config.yaml
num_hidden_layers: 18
norm_place: "pre"
rope_theta: 1020.0
rope_fraction: 0.5
qk_norm: true
parallel_block: true
init_std_qkv: 0.0143
init_std_o: 0.0
doc_mask: true
Each number is 128 + 24 x the weight over its row's rms, rounded and kept within 0 to 255. Layers, rows and columns count from 0. Numbers have three digits each. The size before them is the row's rms in percent of the matrix's.

# layer 10 attention output (transposed), 640x640, rms 0.0972, rows 298-319,362-383, columns 480-639
105:118134123121117123150150112165115150145156172156132128136154120189115127109128155071150148104140116111148131095135119128110130147114133106150096145099150116067146166106129119160114119074150118117077138162123161100151124128129132131121129086120154124161110154119128169092151073165166085144147091099119129159151108151126142124097131086103107071106150188084103162137154154154145143085119100127096172113139154138142137163145131125122149126157106129107094164160091142105101111103147067
104:107178126110120122122143080146139114134104133142131152103121145099169132120133172130163136087158105098138131122149153105179114114145126106143138193104125131128161113158111135132120145112095102097141131142087109128087141120100118123125125119118145130136162175114100133141139157088113076124122174120136123102126114131120106128146146111136140118128147071120160116101158139149156148140148125090127149134171119152122117175107101119118084143148105143183099100078221115149159160105076104
106:158103147152126115133178115139116175124097157142140135127122106140168094138145157126166171129137126131143125145129164140122119131162130157083079133133148135118107122101118100120083049110096114132137133134135137188109130149161131109098145074113098116150105148157128106117163134081132120139123126101103119120115115070159143100148155107123131148141117113154119085152079126134134117161083143118128132146071109122132125125152160143111110081132109156161157131148134105114135143154073120
104:149096111095149157104123129110152124156124154131109156150054116118101084136160079137105145094116117142161111139143158110168079111111086115125068112123123114054124110124160133124135078137122152148182130132138148164082107151122138141168150116132121147142087081160121161142108135140114105061197081126123163127129149174140088127153166105138111131123107117132117129160079145150131115100124127156117124123134099129113091121099139132155135132142165131146165141176145141093111163096112144
101:108134107144139098162156140120138132153171124110097114090122128133106122095170107141110123122123161114128139129155153148120135137105152100110160124106111141124100108120137155145113143163122094132114152145138153113131125137110153180118132106127128148114128162091100138162126159098133121094127088120110092157111076146136102140095139127129096146114108117128118171101123140160150156179159153132116135105110143138156126095166077122131123177118175149105100146142135134058155136121142100
103:145104150126160124131125147114137122138158120142130126152116153113138103116115092106074134167161165167163142114142169114144134142157125152154150154090140140118105134135157108144139137133124158150133141129119166116130116153122097160090135124141139120152096106143112066137161104113101119090129094090124168137115109149120115109150141150120173102168161128124165146083125126113154102059106139128156167120085128157171112090139118155119122110138147114107098097110112089117138156227101102
107:101120106141149117126062110161180116114096167133129105098149126145139133136079125113060160124126139088126123120122103137161111141158125128131133179176134125149069121085156078132109128154156159172146139156127135101135130161144139139150108071142133117142112142137097094159150112096132108111140133128119122176131107138157138125142120157122078115137115141092153138136107128082129147138129125124147128114111108099129141118130140123125135145135165116123117110133136106124142154096122115
101:085108125160105122136121130151132158131095102145136103152133124144136132150116106098135143127113172105103139070151135136130097110145154139166107125169112157143121133092082137124147088108123109162119121123090158149087130089135107116129106166115127162135143099121157119141131099151123146124124089128146109128103132135159110147143122173111108172161129172132134155113150163097124117150111094127144101180110135122110115144155080144109141154121128135133179104128156130136092113061121145
109:136119127155139163130134097073093128151107142081144131123116119141109135144128168104099143128214141133104134113129148141116130136096081127106179061165128120159134121094144141133119145136124137129115165082163158141152111136141125180072096105106129083122097133169157138123128132131154186165146150106161136141124128117147133104132141143103127099087141074166127131137085136107127079125130112103077131146135119123149112127081125130117118135118109141150097151148169153118103136135152093
103:134104099130114118149172147159146132115092079152115152145149090102152144171088079141125106142122146126127146157124099126120121146154123128131133117175166120107101083109171104101068137153132140067147143156171184128149118138114144137136122143126158180120144116075122176104130126107164119142083115139079090108114115121186137154133155114160157094161133110151099111149120107080175158110159135119128075082113108112108155121145141179169148121152114121109167097123124144126135148126110148
106:124116122143155157120128128133096114120138124116127135175113163143117109079134129161132124103104116139125137153121116143132127085123101121142127156123133128148160154171120189153107120165129112072182177132114123103166137172143152139147093125101138171105154096093145120093103124177153142095109124131111095124167112108104115124165076137131104132122137087133143123117170119069135122134144142180108102116118105159143164148132103106109159087107157137135099130106123112107198120203159150
104:150145094102086138096111144120112119130147109135117098099127087166165151137150118105132140131123164071165097146126146122128156162118105112121148109171098138126147113094125137147147135133097108133102136123154157134164126123140161130130127158102121077102111111135140096118113176152115125132136157125144124122091121097128151115139125119116128109164113087131125129111151126110085101158138111136134107110126150133122096134133167126159100161128139108115145142140119129127128168179156171
110:111108141144151119095106119115145146117112106141111124132111141153155107125140149128112157104112146130098108097134126122119118154121145143138107135158145155112127124156137117119123145147128140122129108151147122140122147116104125069101168087118128120150093151090144118145182090115113145125110151138125136167121140110185114125130131118121133120129131106109143125139132112147095152134104120090142095143089145070116138107108077135122161103108164164114120087137141116101152136106119164
110:124145116121133158123124137136102120111138131140156145108145157142171148115103106126151129166124117118149158127108151099173142192107097148161193110104139128118097116103157107112152101130130122133115149108158141143078146090145104099129172146147151138146138112115112108144117099143060136116150104149134110158081128139142144097140108098107136137123162080106114143104148128122146081134126134082122103123155147167085130167141120136161134127103158152123172142096106132122134093128155120
101:114118142144124118098100131165128130148121167122100126163094124134120094128122106140121143159125127128168089140103138153119119135128124099092093114165171185137152099114120159157098133108120141151113089112140081198116080096116115080114150126143117134138141123138107120121083183090121150160100152158146133131148144160142103176161128075109085099111060126140135109137144128113168125096155136145185116169168126117141130104196111119170138159140123140115136136131131129141145157132121141
103:092140128146140123123109164102151133132145142122133154080127160085110111113122134128127114092122114087104106105142115100106154152130163107165114129151105128146134106089114104126091142109097124088119133105112162135169131116105109121114142113119113099141104120172125130149115139122135148140118102165112126161146112167105179186099141113107136114147112173143168205132136109146087121143141149081128118127140141099091146192120140137145137119141109123091124139152162111080139103090118125
108:077136112109141116136071098120116129158103074132128134120179128121173129104122152143090132125078138139118130138133136153090132102154098139111135117138133133174078161135135090123157151096141110146130117110136095147151139114166142106126121142120113134163120100116079143164116141103124114117108116114108145098143143153141124130139119135131201141090095109134114142073122150088102128155129166148158120139120156126141135117162095154114137139127165116125133125163120098103148126172147142
102:155148116112135089118150164151123126160140077112123138139162115132123161153154132104152088139179097126120122091116134106109139130130139122092113120155116163127135088077158178134102119095135153112132120139161156138104156138106160141121117168146103142150156149151123119108113149126118143164157151147148108138158132129133115133134130144144114166153109114113123135121163140141136100170158129136160106144089141141098107170137165156105109129127125165156154113085149156161080100069069083
105:106134139080109162100084112117139163180145115120183095143144123124165158144145112139080135084167144149106163179122122133108164108128112155107131122134116136091090148152137104119103092102124141131106111130145130149105113095140144110161116159116104131123117108112107138131169119129142119144153099132149120124121166110126076128139143111122114134130134126101111120120095129170123082131145151142117171128107142130115149135086147166146153149105144126145112157108139164129161134143095083
111:152152113135162134127088088160118094109103174160106103137142135154135095127157105137082121139172141120131111105123173099102082139136160120113097096134149119126087144180093135115148152146142103142119118128116133132154145074097099165161133122120134138147098104157129122136134091132117143178149157103117112083089136080101144155139135129168123112164122125102153116152167089157129096135129124093141071138113140117165119106158139172135142168124126111143127114131128131166124134140120126
108:129128137109097157095091133110119116096082121156138114158066105115138135146088163135106120095113101155120138126123127106150114156130162138117131110117138117115141120106132166101106143092172126114179155133144144163120102086134141121116143062112177169145139116117108143152163137157127101163145091122122109087145108108111118115157156133114137131131117172102157109157089122145090132145082135134136136171140134146157123093099124129118076108098118126121123135119118122223114102101139110
102:113125128092149094103069077148122060125106105145125110166154136166145151098147090140119098104133143083162139143113143111139162104139138103145188169164146163132172124111138141120119102096130142119131166117120115130135140172126097135160127132126144120145140132151080123091087148122150159149143154153123111115157140147115125114124130146117130117165104101128085136114102158106155121125146116163124102107109086113119098103113120130134113084133127110109120137122136129097147124121137107
116:127116151133134089121142155121129145133120131118113150103107131146106111132108103114165152125144105113147153135143130114073135089125133107116099064122092156108140076110148101158090147143161124130141144146192168131096140104123122116130113172080114135115184125137097141145160113132114139182133152178148137130126112138100167181137131132112136059155155148095171159138162162164141136096176097130136104117152123126121123099134133156096107154171163138117122134151119127161132133138121157
113:142148153143087127153096134161108172166145087170083124140152143158142120137131173146072127104127149122126073140077147124167114140105128149129103135079149119142118123130118129104139146141167129132107093127127108100119089160144134153139163147111112159126130126135106129118106093120112127147133139109133153182112096120104088160178119127130127153131124105123139126140137113143076116119122106130119122190123210132116123125108176131147135104124116127119140113104116158087132126100163144
113:133103142152139122112124123162151155083144103123187120143153122099145147135133116043124133130097132132128166108109124104097167115166121150168117193126134121152118075107117116121117117101127138110135159143074143183127105115151120126073119140155141167121141085113108143149065142119135135098125118147137131117093145088114136113110128131125147065127080170170123166135115098136152109125134128113114145126127158131119116136173149121122143133154117121116158114148145156106168094109148191
115:115152128107157096129120173136124121165134149163154115136142120144114140133104095117116101116148131129142132124097146140164134130113110129082138109162159061113158158164094091099095110108135124122124115100173113119150143106076143112168121163155114102145169080180135097147158147125135119136137120163111111121134114130106160151154159097111114119175126085091117106175160146094100143143146130121139147140097062145134168168133135106146127128142083123143149141147152117090173111126134171
108:100105116109127143114159156140172115159147106129112159129102112087107115137151117113133123133164118138133121124101133121112129131159127119124136127128144119164161171077103150177138154159141151151088135114166104140114107171112151153137086101177116129112143107168127124139121162107143099124122064130145098123112188175113120162106135139114141096106149139115111140136134138122104126146114127147119123133127132105157117147139146088133132220107136095099084130151165105090138165115125132
109:142103095118090111149132150138147149172108103078169133186174128099064148160120138119127160128112152132139156142117127107176127184156104114119147126147145138110157092129142137148120170138119118103133127115115112117173159126102137141135137118108123137135124089103091136136161108133145155123184114093143134130113119123163109122121137186111115088143142100104084109143104125100139129112138150117138096115103074126122175114158130146099110127140150100107120167139081127115100114155163087
113:119122121159138132120166146116086142138106113127108143110125133133096117106139096135145135122122146127160126110107138139122142140122124142164101155156151165110110103141126138116132126136148141121138138132137120090122130138103114142136153105075164132116155144129109147110117150150107162129099114110104100131127115167137098149118087133088148112118134089128113102168154091113114104139112160154130117131097115090108125111134136129138138090117136111144137093122129102103098114111139113
108:144186091159072073147119126119116142096107129062126171129122129155134145104102153143089103111105184161145140163109131092104121121130153159116148139148155139140145137167152104166124124152131135126158102146129113159191097144139124112093135166147144140105131150125122111121097121127113134138154134089122096110122121151151103121099169140107138124151107110108131121112154108147135082148147101101119140153143135153117134109120138094106114147130162102121125122150156119108131130119123146
116:143117138132138105137112127131166141122124072099136133150138107110099121146117114162124118094126074128144123175146154113134140169144152165127076136125139105151101114140159142150138152126138078091112131178105146100089103110115132129104150135150131122148141072152145137169144120132122130161124092110135150175172131128126103124166110170118137134101103111144121138138130134118149151120133149075096113097118169088101145121140090125122148149103166148164126131128101101084128112070137116
108:148101106117090084118127082146131129080121091192153119155145098109111178137110124127110129108114146144139137111140171178107108159106125086120113130128093116130128124104102129152137075127152160143094115168154138128148104106140134135084102109119126118141132128141129161151167134113115117132137155153149121110119125124154171117157168121103140141121158085120171135137144124151137116145107124107089127163157128122177149121140116108143121161140098114138146131116131157108111106095084163
113:116124137139150103112091177127086108090116128125119116125139143121112121115092146121130114120123146112133132137117104146114103154096167138140118092077120128140099129118097139126123105104153136188094159109126162098137126155133089175104111128087131103137125120139130094141114118127122129132079122097137101117092105139139092148164123100157152136115144115091175065116141117099135127110116120146125119105139158146135134126094140151106138124115156117083117099124154112144152117087080137
113:134143146143188108143108172145093137193098143148106106083162099144157077176116096166141149157113140142105129127123097141163133170095186136112133058172131105138108128149136184130111126159148134131089131156146147138137120159115077131144148156131095130108130131120135114138088120171093146144110164158164127092119106139115130144125130161189064106114131119111146134143135135147106053110134152092143126116130076163157148114126119086097122153163118116108118115095080160127079109116114121
113:156133167160145120080128070120147142110120117165108092148122136061146136119119128130132119139130147121149100136115155100087161142142134126144099131133098103118098141190146125130145115117129128118161131099112098116064162097105136094111141148104144155146111105108117135139089153125103112137145141098121167127100096150147121121128142176115134136114103095142135154114103118107109116112156121145157154159142127153130156084150134092105119144135122096128105146106127162121099103121148118
110:137164158141100114095124111102122160158121101132144152085111148127122157106171139164139120097173118166131163137138134132126139132126160170094120159120128125085133092152127121117106089105084134126117145115151136155147118136120175137125119133101137118131102103140135101129127154138109107110146162134061079093146143133131117132157123130130142117158084128149117134113122134137173134189085163146171140175119127137138102118084090095146135071121063161122098127120105127162113112150112086
107:135112089127115165143110103085153108113173112090126130136128109112111114132100167156145137158125115128125129136139120158184138123140115140129128116140099111085123173154163103132127143152104096112102105135106124148127133150146132138156148150150167141101153081152143150154132147160131150116138097145116138154138127128119152087140153153091144136103127137124116095134132147132166121169143088175104134133137118161130130121120138155151094153105123150121164129129115139134135104151128107
106:113102166100175146124127145153099131118140169104116133140100100110086158119154171128150144102096108123107151133134187138132122148128160119122175080119138146170142151121113137151141166141125128109142140101175161121160090130137090111138104106104099169116146168114099106125114098123112133079082140168189134074118123114127123169115106150125135157142103164135114134148099177094136127127090146100188155150147116131111107101134135110132103076109141120123128115132096113131119135148183173
110:122111147110138156120141120119107142094130158150113167105159164112140104140109134107133113108148131125109125168135149106138159151130122082113066195088135124137140115133141151102158144128131108166111134101148122123140123126139106108138129152110125062167160136105121119114145142139120117163130130120095155106109159116119106103112129124117129150142108135161116144139121113143110117122084121107089137141110126126133136104132133113119133133117126146106132082143090104093097094075124138
118:139106135132100109132147142106158102092122161107096137152104136102172127152065132124148130132142106093112136127149090129149150157117123135149125135112117117120086129175113150144130196142112134177134156131119169122104122119114103124146149123146129091124090073075131093148115116152128149146131109145106176116109104146121151148170117158138127142117136118107124103165141160124123111105126139135114146148146106135132137122147127083148126158141150043129118115163115113120113130101144128
105:149151127142082071117068099121116095161152162134099135114128135118145149150153124101085123100165113131142129145148134117095124118113149121093100122127098120095133197121148137182110113085121117143109118127130101153143104095142127137118097165160118149093132111134159112188162133101100134164134113145097096128128143132125123160135123149090078148115131095149128135138083126137150151070168140141147133135142111121097089146137159128140130153104146109124137144122142171157111150143150151
112:148110110135149115085133111155102163099114194147135108140156115143112101146109137093089140081145120152140091130076167126134132107091110162106175091150135101111092125104093153149144162179111135145132107141170102138178113093146111160123138154113123133093156127111115130117127142138114174141061114174149162102142114143122117122131110112114125141115139141132147160125137102089148146150138127129120124114141122181144101164128118105122102117124135145103138124139129120110168116187135162
113:162121124118109069167129118117090101140165102138151130095139130119098120114100135152132136130114126133109162138088120112136122123102117127150077111158109134120127117122124122148173140108084152091095116081130087144109120108168109098127159140145134137122107142099140143172131094123091136129093146150166152126056117112112133107138121121145147152125083125138130098148094131158110077119153155119141119148099094119123142151103133141139105134149111119109134132197114120134124124111126124
106:119103162128086101062178103120148149139125093152165133118169156111086156153139131084100094148146138125118100091137128116097133137172157102102170120155129127178159140136150140146155162141132139116119136144135103133149138137117092124131134120105140146130130094152143161144087120096139160148122116125155142097107095083118142119144166119118174116139110083151096176159136103113125105120099104102120099136131108175137132120155153113102104125177075084108095129142128164117126126172120089
# layer 10 attention value, 320x640, rms 0.105, rows 171-191, columns 480-639
107:145181104125155119133104131165136135114098105096116138098190128066150111144124137109140143100108121114132061112151130123149109150136152132132126129163143136116128141173131107165118127173131149121108173137117085124132161177120128090131064120131207151156140124106089116145143167124115092111120153118157158133144122123126113137153152125101106150136110088111170118141139123149141098120204167110154128105142119112083143133112049087135090140129113107131149087136158095160146172085109080
103:141107163133113122157152154128092092084153142113117115140117140117130141116123071164150124104167123129118160093130140140140121116121122143129117137145142112127095151140120148112105145108119115155161139081120160160107162110155101151128134088110099068122149103095168135098139132111114112125135101107094128078152113072103087166117141170152125148125152138134115116109129136123135120100105112125102128090124096146137125098139129123137111150121154131153138169153205092136150128112138113
101:177138148125106134134140131130173131143134094118112146129111148149107115149161072157117153094117126096147116110148122137142081126122131152169105149094066134128081112138161115130142100158176140131146132133161107140136127148123145137132144135110121103110138094117098129152122138102127131054114091151093130141145151118136132107139118169118135118128105127114128190127092149154145134126098157167085202142117114126106098135114124133108154150154191177157141097114149141145160147106129122
102:123096158117162108161149138142165125184129142115144148112100126119131146134102160129132129109039168123139120139138137124109089092089136150157100127088110161113108158132107119126131128135104122130165101167127125134100123118100167175115126198111124127137123169152118135119129110109094135162151120107118122152147102170168116134128143077123098150149136130122113113136102126143135133141135100110123136115142084131124093036127109127097137141128120173145108151137128153075161170123106102
100:170118140142175153119122165106105120131160155157122136128118120202123110102139096121103151104112113146119157156109114137128161151137158100139130106126203159088126141143113155152117112119118114146103126172113150116118140104098098110102156070136125134118104142160106111130139141123112135106154145137130150152140125117122101117097141130110174113126180098131161140096127109127142143129134115158140137169124131152137158143191153161154180135166137122093120124132137084127144124168093093
098:123131148099133125107103121133129112148105149145140111113134144117116152150131108134100132124132077165155134137149149142126093149135092091109114142157110148129109078058132104137167092156130162161148110128122152120113104178113112118141137139140123104109124090169115119153105111135093095124107156097103163153137090135161104146119120133107088143112130133105098123136125113145112166127121119132175109143127087125118127146150164107120126133119178163119131142127143113107135103146071119
103:093114126128129127144156155124140138112094115167134117154191136128128115118116103097132089126120150100139125130147104118132145094164127132126137132146131142128121127141159135145127108095107143142070117115079145131123140076125092140140150100118120125120088080156173140130126085125120125157165087139157153097147144110097134134158103129093140153121129120100148124114087154081112100111176120127126106102137132161109161140169120132098103101118157128162157141110138110151091101113167137
102:140059123106114146136107123087109134142126148154122104119099117156129135184145144146134130143126152129125138161084129143107130083072101147100129122118149126140161122116102142111073179142117140147131171103126076162117084138144138128150136126115146118062082136129122101111119129099124154147138163118181122128142145150117108135084150141120130094176132094125116110139134141144123139096086109103141153088100150161108143175143130112142112094074113123130139109113163148113162135183139134
100:127135137098154133152166185127138118131116090112133113136144133155084126119135123119158092150154121142170173140109101094154088116190093155130132126142132117129114111156150128129091162106100121060167066122149155122141124116132145188100125129112123133110106150113164125101122137143148124176146124138133145154142126132149125135133101133126123123178113109133128132117079060057136135156102115112129123116095108111143132133136124120136135107154128152123122104141131084102107126070125134
106:153117113137119174098125120149109133128135184150137140116121162106108110134126101144119144148131151112166114112155154115115172142153143120087158164145166123094139117137129168119152127108100107072170119102104109130162112136122140151125095125119138130084112171129175169143106175123113139148146144098147096107160162117153131141100115171152113158140155120152111126148129089089114126127083111126116097128095046136129148124127098117111166125145155089110103138094136120133140115190146126
104:149121060162118124080127133086125131134128106122155151133146088111137165100102159139106130131089149130148105138109121121140139179115117127131088100156155131134156108080121181126156126114133137125140147109129126132089119150190152107144159116153134098080084153144131122116109129118136144151126158133122115071128110120124141119100095108115065152112099099122121141107128196121083158169139076132110143106090084097115124118133163130158145123123124132084109139128140140099162133184146107
106:099169154116137100137139143100160184151139089069153119172120143118144124164135131121143165136155128111104144100121156122128134122163122110136107150137132138126126107114114066165137102174164153130091100146158093137142106150171149134127164109166169131130127135109139125142096072112131125116146143079129132126117093070115142112107143137124172132135090133154133128131137103148146112180136123148112130139125112104112132096145138143117098128140138160134174092107101134082129112154143112
111:153111163105144133127123122108094127152143112163147158128168108099109170144115160155162169175147114147140093140115133113111137147117133087126170103123114135105106090118142123114170141129131110109125150158116131164120111096102111103127156142141114137133143146123077110134143096088116136088106134162139142150087107106159120129138119120118073101081146114171140149075165183126118116106122110147157131160147116104078124137117105121104141144129094148142128138171130141116143122089101131
100:112151118119116065121124107101124133094154094139097097115092163154140122158147101119053074153148166141155118100101101106127120167151121106147155086099153141131125121161118124136135171113157120176130132117117122151094135107101118146131131105118127113140147120085117144122111127092137096140160109099131142112129148109157085166097096107147141081172122141148111142161097116101137118101090141101143159068168145119118105099126138117144100118087119140120071097109180120140107109118125148
111:125184077149121112128158148120167124090100111163140106134144140096126109148135098131084082085123099111133124118132173097148130105131156124200125130130096140153134115094144085104111071128109104125135115120124130140160149108102149155158126127087108096137116108163129154101143150140114136156133148112151147139149115111108157178109092140096135129169079123152137116107123111132126119128128114129130149095134110151127108137133133166153123055128127119135094126116154159091123133081096153
102:146117121099122146128124120159149118134115104140144123128173131127113111143153135105106124139100118147119114101160128115098120098122122164143122145168130136100136163096105136161130094106154088139170127097127159133135154123146110124122114166145089131131116139168121132152116140165116112119126099155148137142095149118123147140117156160169173104142159136144166112110127138114133125120140110086145110128136141083092116117151141128129124166148153145157130145143143094151166152109125162
105:104127164127123107125125134120116125136087106123112158120116089132136149148163117145120122174190143086105114110109162148149125151102137103109148111133101194153118180109176146148084129158101115089110127198153119122172156119156137095102094131157149138116127136127105135102133117143146117137128127121123128131109162106154129115137137107093089149134082134129190148118132149135132143148146116136155135139107112141145123139146116125108116151121152104121146127040107096122130107051110110
104:124112108093140153102116142140141191142123132142111113109138052154132121120150120132113171128123163167151176141103164169158119157154102175123104136162109117108176137158127131133153142136162215095118110146093155113122157123128119113137095120142117132127148158126123108130161150117116107115076108106113127134111165101130117111131141127124130116136165134094114127123108151177113104138157124114121136146060118131107154127108148121125149130122137149139112114128076133134114160134107100
110:145140129097126121163119110116135122150125109161106118118129152116137143138112115147163122109179140109132131109104094158107113124096133087135122137120128116101156122150125105106111152105142122102134049149094127132149164102090096134135122127163126132146125143157134125120108122125125125122110148096129137098131113114107135173114156090156144129170097092108145148175138120149094113108095144133143112170141134113161165138122118159129132175125139135122150135125139139139158106133126093
103:112120144086136119141083115113116140112108115097138122159114125099162134133125161145140128114165101085130119121157086143144101130119121124131133138068139122130161134106120100121104150145160092129139132136145131133124130127133148148089117151141100127153197130137165107137125147152149140164125104152139114114144095106149142105147142096158150152150131134154096115134137110123178154131147136133099143104116156109168132126149126170145119138119107123157140095109110125163115149077098145
104:155081154136165127117092106098107090143114189164112127154134132122128147086153134138099154141141127066142117140168098086136093136138103122143145148141173143147161114082141102085129094092124136079147086098135131139120144179103163130142137162110106134142134129150133127149063160126125112128131144113110121137136122159160121094126111186133095149124102125147102102159151169159169130167166130163146101165149089150138168111140113142158165161180123157108111134174133111089155131148154092
# layer 10 attention query, 640x640, rms 0.101, rows 384-391,448-455, columns 480-639
072:094155155110103104147170111105141173130155140073154148160139202138149119117103153104135147121138112139107109135105141152148119137085117166113140143131109148124081156160121105142116140158100107088122138134124106087139071085161140106115088134121121093134134119148114133129157108140123103150150137127123161089149098114123133154130114126117077108152099149152107123107120174099101126142143231162065137130108130108136148145131126133118151122151150147182136158106124152144149103137160129
071:120069107135149170102123149141092116097114151124147154119097122143138138143143125137132140139118144147108094162136085078129164138104099148084137138108129148156100111108156132111148106144154080142135103117156152109098134132104142123150118163109113106137144162110148130136120102150129159146125110116127117188139160130136137115122110103120135123104092176138118156105126116130125136055103100132118057076139153153169141135169149108125126132173139098130111149187097149132156096116109158
078:158125154140128100073101094122118190122099135135148148156102112148138138142157171144131143112119126148103104087111121097114138122097121136134101155127122138108143152138115141142097143128131130139063165081148150162133151124111126161139129118146115166140117138161160090082100123161116163157118119104145142138126084128126094139101145142160183132093091128116104133131113161145117089169110079132137134145150115148121167121116128144146143124110158128108137083125102105122110115133117158
085:127106108211094120100095141102092144097134137166124142093142129117102189146183084123121123120130149082147137090141103106161161107116116136135109149109165120160122137116156142117164108141144108147116104140118168133104119113178142132115167124107139148168127112132154116087092117146139140107140100126112129144142141102183098123103120115163121123108128112146124111150126116128128097079098130115128144134156145100134139157144137133114154133160130126084125103092133084156121112138112145
084:128126208132114086099124164138114122149157156106108134152146111120124157094130111133118124118089117135098130129117124149168081124112161117145132125135136107134101113138111144144115156084108136110169117086139130149134144102129120124144120140101074160128107098122113161112073130114120108124099119127140087087146125120144130111125129171112119156100111065125120136095145164143153145124107144127121155114138100096148108097118146126126137170142098129135114090152118126058107121152146104
091:128116139158125106122089114113142103109155119151133164107150108118138135151160113084148164142145125148132169150122139125143130132133150152136082159116142093148192122099132088093168107092116109118150152115083122159147083119104120105151109114109119119145141102132160065137105165137149175094124139107130113149134146166156127132113111189131087117113120122106147129145092103128130112079096119165162122101144141123111164143119095146153129135183181114135162132129135068102090148130125153
098:107115110106126135125170154143136169102101100136164138110139102161108144119106080140124121141113158090144074132156140100113118117090107174112149138153108144174131125144113156126099133131114128141136124137146151157071119116161115114090131194120130112169114137132095132160148143144131099156116134108137145111092145118129133132187130107152119136127147113148149135128148121134114116124156114094095084143112108098163098157092117125129158108125121083159179165115174182113140146160134096
103:096181079147097093173133132109104108148094134100106145137127112125127160121120112155093160106114147122160129137125167155111099153071105127124121117160131153116140105136127131116108191127141148151128121128145139108140141088112144100147113150170138157077135108118116139141082121154121150164139142136141093149110185165170121125107100171126111136124153091132113114130104151089124133112139158080173119117136156124101092107185140117144140118130117091143145104135156130142164162177139132
087:052136138115143071134134115088112127161144116188119148111157139122082130124124100148139099119112166091155130106101079090151152136122129130155123161095104123098114133171160102147105104116120152103071155155139179092141141114115131091094131135144153137135128132121167131132101139148130163119166113153112136150123161111082147126136154153121141134171146171125121103133147158090128131071121098079128126087096116121130120118166117138133160150121110112135067111145122130094111129104095159
087:145111110112138110151112145127143132125135106085147114125084135166152157103167160117155116147113124082152111127120112162145103113116138103085150122111109106154132146142110101124155159092161118092124153142131138130157125104094120092140134136143178125102111115111127154102150147143169152168110083104152133141146127117138129118126136143119167099123145113163139129077084152141130088132115139125099101148128123101152116138100145126170128114136127155141118121112133149106115093130155133
082:149140118097127112144122108086125128125127109101128144148123163106149134123113090128110111113124120097140090102118111153112138150127118126129151134109118149093138118168100120091112141114084099132128160147175129134141149133152113168137146132116174139116109126142120090130112112143148126154130118121131095180121146124141151123139093160125156079131148135115187095087117101104163179097182097132147128156128120096155147142138122097110103136098139135095118116112124117122125152123155119
077:150071133114148098199130132136090123126142105115151090102150145101126155156119122120134144155122142107086119128155147117142053157115131123092152120139179129152144153144117108157143162146166103176116156134147110139121086164129120100129089121154146114119079163098135107113097076114101151118128081131134086107111109124130115108130119102156127138127157110165136107142128156126162129136110127121189126101139116165110135113128125166125124127137158119149149104144114122123121116115137130
078:120120120157123112120128114140159124137113192135095121118083142143181103150163108150168146136096134144122143129180126113096125127139134108135150090156118132129114129095120147134161130099124113146162134132111123135171096154151097174091102129130153110158185121139164127097165147133144111097155103131160109097146102191099080138103102131188082113159105109166147127152143151123120128149121149051121102107145109106171144054095121147133114106088139123121137140159129150134126147103077143
073:166114141163185114150123173121119116081141143151091119153125091150145146155140135122138181140112138100140123132140151168178162114100120082152099145126099147104168108090177139088103116131121128111093122102101102141143070146154092157128169089100154150165136129093148177118104112166113104158115145120113103127150120129069124095142119130143156118100122131132088134131140094102100161175151079138128091099113123099084093089100139112143075109134154109157130101129144146142093119126145115
071:151116112119104144087124131155150152191123139106147165128118137124140134107133132130102085142148096105119143109167116090164099143112079151127181151114140109114085161166142162119099125112130143112110161145136132137143186162149135141141136173107085147116131101158153114170140136114124151123147117118163174131081100125172131113142136150114105127121174133105136100095113128133121139119181126161084141145134149149143067113097136169141162150128173144110149108116157142147186093150163135
073:104136094112125101113122151132156148155101114151146134093135147118146148116126134128156138140155141080087167074131122109112121113087123111161114115171159131153137134102151137061102122104121150071141129094100137111115096138144144091140091114100130080129112152149104136092133120142156126149122132110120111119106176157097117077134140164113119123116145117110175132066168151118127130104164156119109088152167134133125115154150109106115175135134123153100136125127123142140099149149107121
# layer 10 attention key, 320x640, rms 0.0969, rows 192-198, columns 480-639
073:120125150104138125093099137153142117114149136106106125135128127124170138122114084153091116175126144138168132167097111115118113112151126102131129109135172082170162159136129153127132150158109146113085121118127077094133152151083147105144096085144120120106125098109141133175119141118132142132098141131089113162180083136174153105096156130124154174101139110163100109050111078133127133115104102130148112162121101127104105118104112100110125118123098136145118108118086114090158119115110155
076:100152091136116159149119131121137125166143158129161137140119133120142121131145108127152136133162099097124119150146162103146077116145161166146140147100128109125076137129139120140127140114119135142124180097151156107184131070138171105099130117158105154130089101127137139115122119138128125123172177150146140120106156137102138135135105104125133106139131115083110152128161170083116142175162173147153143129132109147116113078150120121087186144126141150099128142095121129114165101135132139
078:144148115143127087124111132158102143152132129076119106086139128135127133108117099118113133139155134097160133103070168106140099108088150076091103117093141134135103087087128112153117099117114118150152137130131170151061147093104133143167114135087154100115123134114114139137168143132140147116127123153185107106126091116080107142124104133134137115097118160125127147115114131116064151117128168094106144132117140127156112146121113164138118106135123138162088137118122143081151105164139147
077:164134123146138129107090102114158108146091077137116169152132099147167140112149107089084159138083137123154153140089121151093169136154096104106102100155158111126141105131140147099126132121132142095131178108227183107135126118135106148125156101116127122133107140121133137114127122117101117134086121117121138129153122117168100095160135148127129154093140088134102120107112100123132111138097106108174162137159127114121124143128080122131120116124137123142093114146140149120144127145096126
086:101179119092130183139143110168122142104136122102121150102147128132081117060138170138172106075136149102102148090127142180076135136110106148101144145093124141168122136130162107082125144110069114093115119187145171157135129192109155147133139109138130164117145109156113121116128168077123146088076076140079133168109156147124155177084108127197141138139144109143130151119149076135173193095155144120111101142137106098164086135106166144155126117104113142132158133160149074150131097137134125
093:171127148117093126120146178098102158104149099094125141161154094090150130098095147130112117114104161145125147142125103142121180146130099150172129129109127078121176173133160104111141113122123146203096071151126108109081128141132133161120131135122106132120120126135139133113080109126148126131139148153174119099134087146165117103196104120161128144153113131101152186102103149159138088133115093100088111182146093129179134147124133147118072082169130130123116117138157110099154124110122118
087:115145114119136125121116144127123139095127155122160137160157151143139168147130129120171133160130154148134115126132130115120149127112141127130152149127122141170152146154113125130106094118138109081116106134150132139152156113124115116084122125110146117121142128131166103127106070124124143132139172107094126101130147157137123129154103126147153119106136188121089161151143098128186087108154126122155130111124113168071120136142088100096148107140109149128126127129123128137119137182098078